config.yaml
n_layer: 8
n_head: 3
head_dim: 64
tie_embeddings: true
parallel_block: true
lr_head: 0.00807
schedule: "wsd"
batch_tokens: 32768
seq_len: 1024
train_tokens: 224800000
Each number is 500 + 40 x the weight over its row's rms, rounded and kept within 0 to 999. Layers, rows and columns count from 0. Numbers have three digits each. The size before them is the row's rms in percent of the matrix's.

# layer 2 MLP up, 576x192, rms 0.0677, rows 515-551, columns 0-191
094:525545468548519575500490531527501451514533468586441474470480496449535468456464471482498520551525460519477519522533411547490552539438552497410366502544480530392556598467472446477521490463434490512479473459552482530462531536524529537477513469496527508475474428511501494489526475533539490481592509488482496529481560522491442467518510480514425531495448531474546534545455529500498537529519566507489518491458455452460520487482445552521528489525490404601506462505495543558537474496541454491479536474475547438425553476507473506525531497525517564535501485457552427409519519538519534467
099:539484495551414536549541537501505476532430526514543459451496465423572565484496566500508434528449569510488505493463468469530456556473515482515524546449529513524475471522517511476515549540550486606469444522431490490501543527502523498503446461525450539555493493545484526507503469547478475469488541445569553527509541522529411538440474467508557509543488498472482531507494470485440449420536451455482452440515458459476534534458577535526428468436485496585567527444541441489505535523522495482528459504512530521492529570464403477457578460500529477447420483577536489552494525507506451466
095:483466528545466514538480467425510496486431575471504487480460564502533483463575473450479520568462599488505511490483562536575477480481507511479532471560519485449477533384483431547455463585488554445478568468447462537516456522508538533525490507531474550611562458492483494443455514482469435580477516510487475546543504557517438485553529543484495491527480525472543522466466567490538469532566530415507499431479558482515524432520474564505503488520510494403490571537457488528437488503575467498528507481570497463550520476469505518482501477476448503530546442466492480560503538465505484528
094:517418448468520519507492527547486461497518535482531419471503470520479467532545449463566460505502444455534505496473505549488507493495535542565503537476495572498481428471492526534430437518548484502576524479510440487525471499506472487557427396542540505487596503453451480518531528405418415522518535541598568490469527481442485513505518548486532484556503515410537518536522493508496451478522529515480519519490530539536401526522429546508448473486439510511532468468402499516477522467520462476527491470599574486486489488443433470561484455478482482542494453555502545519536451526527524533
111:434475442555429560545485467544439509482503546478451504458551457507499497489554460487464463593481489506490490493515461561482513514501543484375510495584512518540413552499497534440536511492507464583515532524410496547447511495555488465461446494565580595459497561469488545427450459463524499516502507429531487506516506493508449488558463554557472583543497491493518542509481519517575513480428552517523553526493568484515489462525519518538504486550475503456551451530523451518531504471512554456513465519447530444526504561525452477467485471531466547505484486470534577529514543434472453441
092:512618499582463498496506498431432476469512536529503479514453565463497492509604493474505550473515506467490499460495526515555584523436503520526471529482533490453526466422493512528490538516528460555471442490573487473563512472435515524568505497485497490495495493503411536502467491498463491439505473473508477503513574471542428477528531566511466553502599492474528483439522480464523594518564524457487481504473501572462476538503448441450505478491528460516526428576484551531452468556574566445484455524559548491500521515487446480458464445483561533552488534546466601492528516454538488553
094:506474475506490558447591521529582535489550473517473436453553492495529547533499545464512517512454489490508462512458457551479495472447524481469513457529533494532481454536416494524548524470473504482530459473431451463429550498569557553537589436536597527554530465551491497433498538487529483486574551447468462517453437505469529524493444498486529554458493574523555479485462517520537566511416545512498519562532498489548537478535496477522503494589468405479452486476439530462554466490386449510442563482468525506467448480472515515503447546555509485421504445519521479510504476498510481530
109:484438471453469503444498539433532455469471509536530471517541512505491409507484525487534517445471531553525447478500512515537499464596536546510432457485542444490547430473508484463401493490553517479518499465482493441513499440547522513586479497505539482500535532487495497513565565542507563537488481474537494527413509439481462451534444474519486525527533540455462510512467499555524428494534498538541496509454551450464522506513442503471544560486431544508533544491507539499564437513465534544521478525509536482493554528440611522483521496515447468536586431578498583432520527386495548545
089:525459532517500464479460436480504502463488443529450507488537500491547470524489493490476468480492500542527478530474483492508487504506563555526493482570484501591479514561472415514416538484576410516474389489509507491514477504517523515503526443476524555541592596438543545451525470505477492497504454551496523535469485500524486501543553549524523462563454498496459514542516485452477475495581471504518478514434465500566489452459496537551465481495543521499484424477508449451543481421522384485539543404511493532451504517431560501430431562479448512465522468551551484538512432547584487465
110:452507518565498453529504509498506482462473558474487463496520512444544470515495507522577446442494470520463474495491394460478465485509488509494531489547495481529569539540464489476420535528466458560470388415461484507420531431566511542469474535540446527534451543488455545446547503534546532446468539509474482452501511510528534482524518535492509515532465583480451535424474509472518513510530525479533488408520536511473525573499555509475501550561446471451530519389566541453513512474519509527589539438427523461505517584484428467475500530489446525512470483525478458512432485431499465440
095:495478479472485456520568508454537468487472563543515490446496464434521518499595531448452484501521533539489488482476585511492480510494445477521545447561489509513480474495471507496436519570523490455528445577438412557507527410585538559534480483455520479498525530451446512494488501449586483530529552435534491465548477530510544480529394516549461594471492588483527467554501491557521489434505525471479516493490530530521507543503533514479504492579485514476557563497476569490485503479432474476511421531545452387545486556509486506516521528462433490471519517511490530506424504402502487522
101:497537527476466471473463545456543507472528532532526508581475456521523458428565550520553541460489499482527455426458504512528491503426472499412548357518465455533486508522416505476498508532488491505553586459495532518483537486482533516475519521434543493516520534492453445438500429507551492406528510544508517523453512493496454466544444554543518474454534498437571512535509520500561521483524517489527479464488490520414479515548486490456511548552506526579520529542481567482477528529483443514603458454529487527481483461550561476521519412520403555550453495492457512463512471464499526425
094:477534449476497494558532499442518538516520520543527511462538516528493434480455448476478485597534502478469525513458467485423467496461521552450461505584586535535478490536476453475526566567520488487461483415472446461492522427541483514507561472502510463494499535581457533517528482523600400543480525463490526552487520446502548477481483463501460519455587465495491465483488505405496522565492484540498415491557527523574558462512481486497427533559434423566492503468465423465575444578466517523505527492504551474497567478514476540513522506554484540468502472552484561510553532520502497493
111:475482537541454538609468555471452514560458466524460486519480488467465518482460457500499442534478517473526543547518454511527451469441519490428678464518520456519525444414499524454472520488397445476451481511532486481500517561515503566455476492491507513487606462503356533511481450540487456496538461540502472524522537506547527547456524497488529538484560484469481558498481426529525520472480522490551519527613459527482516501465576476503523503512539481469586515464541550502490508543502544484461435500467477458438465463488530477498480483560528539489498488511486481509477565498511481474
091:464492557497583562490510456527457503451493499495471480462459498423499513479525496532431403498548524497541441390466479510536434532556495497502480541528490519543538451511523598501496495429528488514506493471445514439428552420450521513535459557525500549484513521498488481460487500493458484441564460483511429539460485514482487641501488479527565457535484555523424464528533502522448498489548456518444533478511443467489498531483520503470497499494487528456460479412511517499504520521532512443502507466521495473506458671517453525481534451511493496526462491556445520456485504445579525539
100:521498504557487528490568433485481490481441512585502486504552477511555475529517499511519532514517447510569544531473497523442463468440473526469519514514479549498500460520513523441556474474503422613556488457494539526538477417532537487448429438535465574556476487537429553566540475535472527458501489451452459499429515547485535538462478508507526556526505478568420533534486470545518490445555445512400514538509500485464493487447479592487465500510488451490481442451535471522502475516454483489468498462502516439472542606496545561540505431503522500479398514593481462504520452546517498466
103:493528508479412503440503488518541527532460409517485431500435500464587489492438500461513456485519544538509567494497409497506557456512490491491490477388499489511536470540513483520467545446478484568488489528471438472542495481527503501546495421544480497504528503491523550482555490457464540516495525547472513390526501477506497489456477473447509518476509450533466502555510517522567466500521485509518505456437450477552519487449452580497495635527473487465506566446628462458500546498550533479451573439507552537414445548486466491491528482533430460518531510556481446496455515549539516511
096:465466460417461476499553483522543515497554515531531503473521484512562440567606445488602503553427468538507525461428462546535529442519552471444549464518491448494428489508476474552515500579477528480555573509516489496471489442529461456529577488459464509490444493472475529429464514552489423500513540517454550491431540462548467515456438549523540478516491465505461478530514536451570496431517478516543509501454505542548507466488477468479473467545442473578526553423492525502463499532459473501553471443464516507460469507511434505466533452509514482465528525443566563517557491555553434468
095:485481473532517550537536524497437470536469540545456522475527567492523449468499472498434481486525446522528508533449505496485460419538518501498539442495507487535519420541456561476436479490515491519459498519466529523483454451558485468531497442504558543519537449525490533469494515498469459502478516505488527526440477473533471485460547491551547521457497480466527617508469462537626523479486501488432505471549508571517540514498549504549449513594528471397451523484533471520521551490526481522493426379469486525587467477471508466478449489549530491478384553520528511478625564538527505507
104:487584446451493541560464404504477532459517489520434498543519498415542483520482440484510477501497540562491478501474534459564505488515532519502529494438506516512524480516494510471451519521376446476578460476529573406519490496599464502541501422516484515554497478462483526471553515452523465529472453559499501510387498491529420500483520543483492525482562498457463511454452481500516493475570479524549532505551431536498558472451519498492526467563516482470432516464550574458488557513488453496598507468481547543531455524509534417487525526516482497497482486565522478497563414467467560546
100:456537510518449536541497536513512528489503581475507480412523503441498505432483482526527502530462545458487555485438397615511479439524497482451446502512525444548538441533458598459485532513490519592506552468467519530485573441508513576500517489560523577557474508462466529515474532511502486516520557488534439469404491471481588535524532479505466488507535535495402495487474424498489493533557472494480449484496535550497543475519488465580437538517527463519503515440542535487524518532495451467536434450500536500554452562499460447493497492468449508491475542547490491490452441464573572478
103:560532548488414521499471472455443519468514511489445449511547496452545449546511430517471413600560527511571487453502534460484562505511477523406578478542548491488514530508459475480525543526486496596504583482410565524477499503497490527469530510501546479499537415545441518476493505556572535471469523509510554463465534522544495518471492502472473490533562491498447579529483508570560525447495481490494537494559509571433477460506471495442530467562474489501571546481568524517450486466482522524573497535430512457532494509533518459542521471502513604544449497496473522493460485453507519421
093:478552521489500513540412516462504544487483542471506512506473581554517470527472519480479581472599558501533518548480513487460451550487554597454451416438540444471521494555435457525540512513535429565534539457538401516454496522491511494501536539467520429553517504503549571507501467477516547494536518510505506585479474529487539514542497514509536518496424463439497520488462574463493481519464457522477524474553492434527504514508485468487516446509470378494490529512463477439503438526529539522526446465566536377536511504441481487500464493519452546497444452518490493507525422497588488486
101:510467505480519499524538545474548569543543492572501439507465488521612462455450446513498457447551573548508494434476447499446507483522584530496525451466528557506568500452380470470464491543440544450524456511504455478473479533552469472527554505481573428508477525494527487475437584537467504477486576483510500510554497490511499521500466462504444548508512555414506461542507491507512435520458463536471550534476526464500519541462503560517554550446499538502446478515533587403562468492513465472503489525517555523490443510433547526490485592555500432463466532484496539471530491476496474550
113:431488462540479510460460500457477573539492489583384518520489469518520447490462479510510564481519538524529401543369518534419532473453502487549499477539537580534517424439473445454461517488555463477552438456490431534481483480548479507477493505436573493505515495444509469482466511542476408450482527521486558541487544447502481526494451486519565527500478488468459498474501495521485538534526541565486458481523520571518487545535458456502547558474534537517543536495470479517539443451391547532512572449454547492447513478483567505474479513551467476497515436537473537479487553476479479514
092:527495506551533574439492546466462557570470539493512491533527501396512497514497508480549420522501531495498536456484518503473586581576481479546517584558497530501450565533525461524439535518586503506509447471440509475541580474551491522494584508520424432534500542537531482481543481537571484466465564438489523508511518461562496539458439477440482493520527467449508501457432489492531512519488546475485484512396534527532478545488549453499500515452467471529568458488492518462504469514492500432483471454537489574514461474506500486443540469510399530516493462553509490438438425535531554536
096:490489461437525545517394499539497486511398467535481483452512404512519545517476553496531487489511515531515456491582436507498470486525555544459516489510543511496538464556471502460480454462533502440517549533526459579532590461578546435497494430541521465485568475478502547551468436533482553547572538547515597534462414532497494454448486471475436508455496475471467521518513487501482483518566519521518490489567479429500517515457589441543495473501478444527508519510518532512474462490452516549467479434448477481479419505414436528467550502523441493456565485471500431523520485537519485467
103:470545506485536545481509486510458521526512469512568538516493534450591492494619443421553535485480483564490484557471514491522548538524478444521467461517457543415455489450497492571445502434498458513411399528492476536527517473433509468553498496391525534519541586496505493535448555466497498568516498485549483527550519506482445461510504511409473549499472530419490510501470522502530453544463499533507516460469534509526464490487435529551476504601552503480546490489473555409493505487503468452519552506508559483530425530513510548475513539500415492487496485429541574547498473479517489456
099:437503528506509470483481486483464507501503502472463476463537509514514471541468583499515592538514509477543458527492485442481498523579506452488526490480453513487497544560462603500500494522516437517474480492496433494517509406561501564589528457382541530452490506405567590470510567559507503430470564534480469468476474539485506510548462477534474489512478557476511523420527472512542496544552567542496517465479511544534493455484512507493523569493471457492461513486482501452461454459528555494551505443406507523567490570501447481438479508500465496578520482546471507414458467513480402444
091:509536492446497547532551486460404497521495438558484426498478508488457494492540443434494529543473503498519512522502516426548523552524515471484589573489516484503438574440470550600461480511458405517444528504479581544530525492491545433463549492413521511492470563534473480500476413536423538560505501429467523574474560535494508497512449443519507467470473489552493473538527514506515567491477575485520529508556422520498552470480521562475543506518553441481546490543500419531531478463540501534547447479494509494454539512445483471453487527515549455458565489476571461486545493514489464532
104:501527559579515502562545581521404500495421518493468548481413473515527458460525520516510523532501502555462527521432493495529587559498480484574429490456523482496500461518478431490500483457533517554512447496436502549491499541489524476502499455491503440523499452496452479448502491495483503471460442511513555511496442508541453482472468553527460491466499510481498483451494483562601514489535465571529529500492493534392497501489529486475541513490485484472570480573614524481457533444541473453498501454553496486503477597499520436471464530534450493521580542504458652505514485541526443495
106:417456512468457554470507491481444453482507400554475472599474533493519499493537436568532529512485514419492492486490469521528468494576485497556502450503532532481514514504468616496418542480490414491530504518481514551551498509509498553528468499525517484463515441478477520517587465475501521510511517460533522537501581441491560472468487486547442561525542465488503544517559515504506494453535561550538518520483589600393485566493540564480493558493482488424518473442580534539517451498445525539482451489447518506494527519486553491553479479492422488476495502548492492545456415444508509480
092:493468503542467528590458498369554429523546469557495501522461577504515483523492531466544449571491602531538463486531496466508513500496477507467467483516532484461464433516457463480428494575483497521456489455448469486476584538519521584537455537511482527497523475507470512494479513525505503476419520541528453540459542487512527480527483534529446540550544489436422549494508539526475473498568541485431485541522582543401522530552536545472522472482522521452443478484512460584460429452479472474510472562471526403531497439509547575487533547439542494483531498460466491524502505500498556488
103:455455470585499569485567475487537476512389557479518473513557510503454504547510518387488456501473511568480469527463481597489469563506502481578511538454523489494479483517519522508513547461452491544444453519482427480492605503506496478492463453487457436511514481445488574497566529517483552494527544510510540481472488571471524496431436574509512494433580468455514494517531534553493530529494509459428517490492489483500485573521557571493434537552474492500531501499505540537445515460504503505464474444476533535509564546467463495572468510559458524466571496526504443477558430487522421442
096:483503476536462491528522497536399511535420480525521521516469522438506517460499514561484499515572439493575505498504477506537551551486515525537432434533491476499502548479437503505409542539510483531533455405433546503478504450475513478490493461518537472553559471512515460457600479465414516437483458488474592580522540536523529492501451576481452513443550465535498585459554540549459480495503526529533536497515542540508505493485516570426510505536551451474501501530511449513455486480492480439422478436526560469537508517557471480561498570487503476552473440521446474529516501403523563505
105:505486459498463506512496462547451557468494568506475515488457475523589416438507533437490445549535517498566491514438537511465610537512543557519513511508516488510475454538492474504480475491505569512538483404445531489460505543505529473437526483511528453548572474471470535447470555512543513491501475401496495494497504517535526501480499487584466471485496434547525467477537506484471540500538466476416479430481531509543510488563454569441511465478501525406564627513459432532504517510497493504514519468457494474546612536465536550546527506418546450516534456502454482511525578462517469484
090:519538574531491502507531540505520462427502573529530471437537498475499499509431554449513402508474523478549495543509457508437489499453539525495564488475461460523540489470586505490512510516486561554474452532544504477525513523534530537497536455546591503532540533470483496492444500527425520527553593484426539412544508539616479469522474505521558546540566482489465551492484410448546507533589467476450451511445510475559477473514507582457444502516513502494512577540550501439498542528497449437510465437489485544416508467517478474427502474515529529510479506469498527504531447494450439497
# layer 2 MLP down (transposed), 576x192, rms 0.0447, rows 515-550, columns 0-191
087:459510506458437432449524478500517555476554529440506494488565501500447439470481513558493510487454478438498502505503552462516477485505478516486510573500490539433498484472526465556486592490552464491481535547461627527546504493518484493525512442483525503482413491525542536487530505518520569520460537514557533521471501546552496481505568557491511449498632446489438459570519531481504492484560549484466528481471400498492452560482502554496465408460525530515443470415533505505446504462512470496519501548545440524520476506594574545456506547510504465486500536510481456430511532451414454535
104:583457539512513526584502549542494481572497489488491432492511526445486486480438485425551533496494448477559412474502511507509518461525473502472506488542486512477549541472428510482585460507570478499528437533516412521504514523563496443456506486503432449553457515418525571480411506491521475532475477582481508529549505513485506504466469554563542479471503557547592555510530512519460515502514525525528483531518509496507453532489453526570497460467501501465492560475531519506543452548473536453510617480536462507476553477448419471408513458499515564455471499449504437454401505492447492487
093:527446545519480472565492550391504461489483632521584563523519535410443538523548506520482491503476523454475515553508508547470494536534480524491493509527470466460538452486466585471512580470486515515557486515509523494489519498445481505504536571576573471481519411513448418533478509542479520509440527520397509494441421523563534446485528519424519479488512528477561496480489535475441473466456480499533461553433501453520475441498499480535514418490476492465479478467520477417452484512478481482475562501575468479542518581470506531470503465550547545449448480502494511536458525491471562504
091:539536510562416551563452497527502514452554480512588433516514547533467469530465543459538538432463507517525553551564576477477439506500485565476480536476612449527556489516491538520467514506541436495446558488529546457557473494523503468485527481533510499520547542467521434512531485537483479501463547435463474452484435458503504485465483465422486499489480480460533473473471491491476549360447491466500483529560532459484539460465455490443466420538545484509518485512400547490507511575508498532465455472512480474464471566542495537470492561497481508599508526495503510577539493574506508552
108:507528499441519493513432489506529474498486527506474515390595522504506474496541474465505530493516470531480463425477538454514502526485524457500509476553510496505499561541490548543492537511550534457502542542503527605472510494418515465491492473516462484483456524558541481503482525492530474502429508470432552542521554488524475527448464440481503469437498522498585467541473527493458414571473549534508485572496474429564515491540536547516403496562432496506493575512497440588533536440515511479451520595533470439487441474502429594412526500458488499497516517496523494530501481437529394516
093:512480533476493545495543457511518504443553508514453460441464473549483477516521473522539537468561491498491495507497507517479524557566485526475520542525518552547480517540442469485537500475508408505545400506492528449500489520503464507498419429504496537450470599444568516461493418494516508481524474550564485487474522500428626537523392515552428461446504548496402485523562568508511565509478507554486489504471495506564524421576502484476495510492555545530421513546465497466479417464552481515479554499528508513513502466455506540491514543458509416513507498422532444499525474525515585500
098:522472493423518535443477460520491475560521487494446565413490513475522562482552533558475520492504448494496506477514535457513550507593547486517499463486461495484497549517533549532527565540570451522546499437497498564464549530453435466473483512551523539425466494448519553429429531501521468539495450412486480546517494497474519469477440507483479433587542494526494509565465456514453398491505489492460481477477510469481509497528534516526452475422408543567528397526541400466519504491507554453499487539571475487601523519524561482465450482511494486501500505553544483530500564519544516525
102:442498498392526527516535491538445548508523443506572561439511471454537543451440485403531548489433554486531502541414485532549439481504563466491472564456516573475564465563490491517536490495496515487483481487514514559480477540478428447465508546515462590517526538444522471562423522470526497462569511475491512480473550510556489505486486475524630477544480547556551440524491449483484497549545494515467444517503545523487501509526506460480517480490483477512437454433519516519555520490474415525511480548508442513451573493439485482500551517475510531514444552489470445560534500500500465410
088:506517533447498509429471524530438510418510480434427564505476497532533500518525473451564521567535551517468502553490430511413444458418578527488419468491536499488527518434489514491546505516488562443559543469521504524483556458446518523445463480503509531535595495476541515530515548451504443505459530501550413534518511449553542507473413485478536475541524503438520526568552455540489457557455460490465511483525490508531502398435510526553472512533517470545521473473547421447459529501427476522510536489512504496471534553501488467503480493509547550497516565532491526600547515553459455490
119:500444558556508541508478511538512558483548561454450476506438498486524430551463522515456443463428547578495443435449377558470492502456445479468471528465477501450487434489533497537482531532508468514546471590526507469484533483511457549549587508564486482368466562490508487446442422501624518487434543564481535479545490493509469490505490490496512461545477485523494469408531559453512515483435504528546470523493510519535539521513529446479460542544524469467546439455560534486486501503475545470511541546491532528503481492469507578495512515518476510483556512550551464527511470474493512531
100:526537491459489488456478524441519506538522475461491488477527550428408551538493528482510479485619480536536448475555544492527511426523490525538501494566523524537445555497506456507505523424481480486562548573441503512587406457547567523475543513477514416502505489469467539571462484507436594499538505502483400565429509520565510492454474518555516521471470431475525477527484464508503529495519475512450509438536486534467498530515482491495515554559478542526465438478463484487536477467413476549518551512446531513534542423541499492506463504495558540453494417501476500545420467550543535515
097:511453521532557460454494501505546460477439523443474480574442447538518538515520460551533509504495434516473599509528499437477466524515445519502503468509523567493448439583498523581504534505518563497416502474482488586502538452530408391417467503485534454472416513413482553486506467530505506509481527476543541454500464478573499486482567545476454447536537416554492504523581459437515512506523533479495493523483436544518522504509526545460554503466516471497475474564538570535411525521492526527493476586521520512478482465514548532486548489491531464458493464491472458442556490502449523529
099:559562472497477486525434529528517484486509448471609508495471521492458516545493521512525525484473467515444558524511505517563522498498526492501529550615516479493475473460510485528499447514538470411499515567538555552508523495444493405495488467457499496469494602450522493527469549504434512494532583403445425443524434497493491409524517491513553492495531557493516486521447559522519466550483525461500477492484491454521453406405535504529508558510500430480461476566496516513494482484558547472439454524469522511463502502443541494534537546544461543494535477437567490525425413494509455562
118:461524483432539494541501497525519458507501575546434554403454461455504495457458500522495492509507478485387491519494476505493462521563514515487550433481492522459478542538526482533511470435514508578483555492467478583529538507444482471510469537509512588530550442529491552480458538498529518480531463473534562466445515550477578499530570517530503563532469491546547480484530519600431475464457431538514506540546446529492452402515508518465474407499462498499467506545540423529418522521542520517463508470539533515566429551459451472558451490533452516537412509484508492519504493519469568527
090:534522398548511521491528496487515465506408536537547557538495513479537500507461440569559522490527465478463511459527520496490478505526472459467468565522547506464508506544429440541463461544473464479501513499528503464600443407550432479510570445504480500450463591542520504474443595377590435526492508474515452487533421492508516485519543499524433472554513511512520458487516538513516486542459496440507493532517464525557460519544520564519440501503524475462510476561551534510458493538514467537432542468528505503504566454441450492471502582501566522455463480575538493504507495488430490521
102:403488651438546477539550470588510495526548531507415532452486508433486567455523471491533510507475487477494455517550485535470575553472498536482495517444512555412515469490500455530528534521561540477505491582468428472463499471518555462476485518493470504544554485446510482581459535471489450579450497512525515504506515507511475563428508457496572517391473568481528532495534509489547482497486517538508434507478459493511493449439491500549552469503499498503489532525511454486463475509427483524536475460521528554524546523440517459570507497413528540538465452464468476496545510416440493501
102:538516528421593488475506484493390578498492516532442496483442492497524500489498408527457548497470490465552492452468487503558533552481543512508446461475548482489466520475542537550433512480486487455516488498534523521512533547515538473506499554531493584461501487515500421495468491523537548515557479464546512461493490459426529482542371475465507462525437569509517522569466491471469438496503527549462387505525582487520531509496503485460538494461502448451553522460391523546538420410510503560486528554502525514528503451526527516546555507542551455504523538528512470494494503462459556419
098:524534425508513505473493523483436455447464489519447527498500520434519494489440483481437454546507568517485495519495495483540616411510498508467522442525546503492522494546482468462540537580497478483477462525482525459478505509552511455560488479487576442464560536498630473503483532450499430477530409530569447492521495411484534499487513519571566467536487458440566469537525464490504480570541514471477548504461456565525494491445523571529512538482542507537473473573472586500475525540502552541502509490530553502451536424492544522420462467467522538522559469499459479427482516482483446458
097:538493451493495469480461553513463468456527471479511510520551464508522627477485600431456439567449454461539510496506436429488538534440513467551511509505480452539521472455439539487502510448516483536511495459555581451564535541433480491536506517450433516453514543469525539442506501463487486468460476448508462473501444465509550595547506504466519462474540527431473489537509532480512534544483531450525484466514460542500527478535486488536457509471508447483520441415513526558533461488456537540492451529441466498460539517623543468459578489598506509526588482533529505549516513477489546454
097:503518503435548514527540516471524564520546475481564428527507466547495547514539474489508491436501503491473489458496553426548532542473556455519487548509464530411485447474533586524585509582507471555490545551449596475552525445599594469473490545514543543507414589471466541483485436472510509472445467525430404521458482437523444504549479543483539477534514482516488449528487526546522480475444483545496479511527480477483469500546438539428466463558464469476463447533460513523504476521434500477443519464478484486509473513442440545450499502553522485557513449518524522486542478545494463515
096:456536522487476527482478411529520495465526513555411561534469539513495479450508508542551457529456496517498541567534517507550503513483470451437546529437422458445476475499477503480498505636451453469494542523492488583585571497553479514442600477480469474470525553440543498496523400525500527518487454558514501427521487547476422579526458483543477551501472509485518516466528499489579526419491495463468452531507499549544442445466456520499469447489521461560461540493566418533479484522474544485524553482504497487527510466468483473471517553512499525555533504591538500484445452494482478520
113:480547531461475508418520424594512479501403511424482501519546560490534512492457548437522494483519600492536526516478497504438479476494452432523494513475514421515519506421456495508516498506574514472525468509467411502482535472525516531500541447498520496541501559417480450488512500505509523535480513498592510539528568472508546438418427511509526486495422541506492504467379481519542497472564558519520437490475571531471558525523468544464513553505469469502538530435434520547500453552459570522530496503435536524466481506518594481482494472445496503492555466477516529582548527530482506488
085:534492540471530452476531421532493503493504481489476532493472510494423489550412528515538546519520574463525529554560551484538514513430451507553495460536498534512479489472488517503519557496503541520549534494544433480474487428442489451445526469519540446502435453472540470501466415530505446502492533526535483478505505539592515484539551556487508500472496524531468544494414547550456481529555485504471474494534532466447561467557565482516515534520522426504522467411447578494488571584492479505529471524478481506488509482466494537518515507511525464390461488501418416559479384459452543579
103:460476528561517548463515438534590491505541576534509516492516472561506524593465519482439557453476447554467526511554588505432466499510449481499497577535540482471509516502499577490539499515509496548567545525461474445504518488546509533497469483544525467506423505518489542467490524546437561519511512452517479492541518427505501525514559397474452544495568532498516478517516493495493510458488533549483493430419504468466505482541446523519459416462446492545496396527495460449494474475458449470533502523547463452557541516506449490498528473527579434474489494520491454419430570464446538573
117:406523463444504534516560490496470525488575510450465501516495503476504481413492464521469464563554458558539507515515572523440384511551467515501489479445582483476515522447443492553544513505522525504500550450507442547489426547505469513443563545551509485496536515462520448468487500447529516534505469483424535497481473450511506520418542460457512525551512521532529509530522494439518442480533536526507531487501495444510535546526498510564435521585520445465490496531515491479413493556506453535451535423543564550499564471500476403466507524497507615512511503514458535526482532494394471540
091:509471359498495376482518497525493484504473495488535516565463550513451529490489445459450504520484522504435481460487497447539471520442493517625469440446502496510515430495529540447579436522475481477491534535504522511513464534475493442489443525507562455418431512526502538489440445505578487472540478586504520518519484501474497533452573540546490532539446456546573466495514569457478520474549498457523494513484508487504493544520520498455471493487583533565442474541467514479506417539540535490511496550516474520517503525489588607479493486495541433530482523486501499518521450412445490514
104:439490547484522500442527524459468520543494500516438452527516568522430412461512498487498446484553545532494502478555481455533525511501536534471463489559438499490472523496475519540489447520511491499502574512458515489491479599562432479506469563500510512568483493409477462517482453450589438489513471536481515456505460489580492470564514514537490470571477538494468498559542510486533425587517460563553499493551470463579471475509426486571542535483585460448483550518465494498531484524497481392422499442489463536507553498546466472531519462502519440482480549531451532484537486444397505510
098:492459579557475502495504508564628522481459548417436566511480481519466445539422509528501482534461519450584528602525476536518406438531410535424453538448448491478428492594483496572511505520497497535470450417477485498424531544510487518439574544470550513547447526493496524520531482489458529528477472542499511467468533529516543507487469429582511456510457580480514506532522486474498493483606443573526522532525464524470516492555493473479468492477470490532492564488556478492518523490475480495484467481446439555492556479487476476525520491457535492500494491492487463522489548532490468470
095:506531495507504438385488518529551531538480460577555588453538487512492447513527507569546441517457531495476497491529496443570492472530513571469464572457479526556512508541531464482473545495467463499481498475506552517518534529479420432513498533557517504458466509498439559501529429433576498494485509499503463480501404414522479484499512503406477526509545492509541477596455546496459474520577517565533525480542552412526449532555542539458465478500531443490527474457509554508522441540543460479525580526526497535467530438498503503459465417527516489490505439506552496516501461431435522485
092:423485507476480489488466451527486482492576540505444482505491481501501550526499585519507517448475446451495491434466543556481514500483471457547569478520434507566543514551564592492509517512550541483524587501524459495482461492482456544503521545494519442451408507512531528597475496506559565428526511478567482506509450530494434592477515486468485457560483527482548494482474543460496551498422498433502485523493529560471502518517442459494514501481504501554497440468465480504556495611517541506531437583469478446474423550477563529498540503456484465455492533518452467457397432513484495544
099:448521577427569537516494511453491540496538507482515459561456501529441464569505549476502448526544498546554532544471437546545506471446491441515480481491566503559502481485485590464517510539484501467560439483480512497442490451534508486574549516484602480489520504481504500451475539488534399507535542393543488489478552463450485463497432485551477452482499573522460473494506466428490484527544536499483520461531497482461540498532494513491481561519464465499475476473401506580471506441462554531528509572454507488430548436615500501461547501523522423585476527502517542484525555498501501513
096:519490517497529493500534545494463481519497481555595469585510503486475519519546474534506453492443471516450491539544516515520549508517486495481467495526525575517456427461557517517482497535524503440485447472515484431553450467455488518537483482436500556477551479489514503571468462525526551545475533494461482540506458417378519522496574594485429506457490463488496453492556550466535438539546544455459496456531550550482493460498513533520483553508582471456502509538510514432440462584474575530583559532538418475456543487482563453461518462509456496491493511456546510470398455482538442521
098:503495490502466550456508584437545547509504468465510543552463535521469505588477470466542446570559592500481495501498448504486500515447528494452458500520462494470507530522506451605518514494431481532528489518597453518504475568456505487473483547451524531416537553413494484569492537459516552587482500510485410561484480442504597568528430510482472584488506547471505503532488545489513577527451433467535530535466497515440490449527501480463487515513516470527490450451479500452507468539472562455431539495516422536466554457489511530472477453573501542490489486487537531461480488545443474467
108:537493465466505531515506495554491578506472461504519473484481541526477488443547535497452527490527519544519468534488400465471541508466482450437438464553524517572591510484471487550529579464520575490549452476474460454501442486508535394537510531539510532495519471426506511446427480453486578574491545482456420513559587485494487415497503491514467569511492500462495462473520436558432496562488506502490488534520563454512526522586473445557542564546549502465521481477497463490518488520478492469563529540495439479491531487522482447519495440528446444467512434492497489530475607534457468547
103:497455520555568423396554477500562530502546474543552544542574484437486508529517479492555477476517526464473487514539460513439504513511442485461422589554499545504539380442517471536526554491524487465461488540530537510563461506426465506542441517491471500425471447457522564480462555506521498523469545512381490483567464496496500498515525533457471476513512495501513444491533490495517556445484436507459462470468493540486543485546476508445514482479501533461479504477482499503483529578486493476570539540499518505520531492508428509520419414524504415470544571541542553518500497524401458469
103:516500469600498451495460493510509499448537461486504510406548449431501511503536474458517496489459413493404513516519538503486544506457516504474496508534498445536496511448522530514472534485524494501539496474519521490516555513486529464523501519453512509476524522521497557467469503538462526563513438508383553557509458536380586500531572487473469503460513510449487484473525519510484575536518518451506501538462498527524505571514553416544489474524407533446545472477397527524529479588471517499528587413519495513450475560460537547495491448523504527533499506460586543526399511483533563543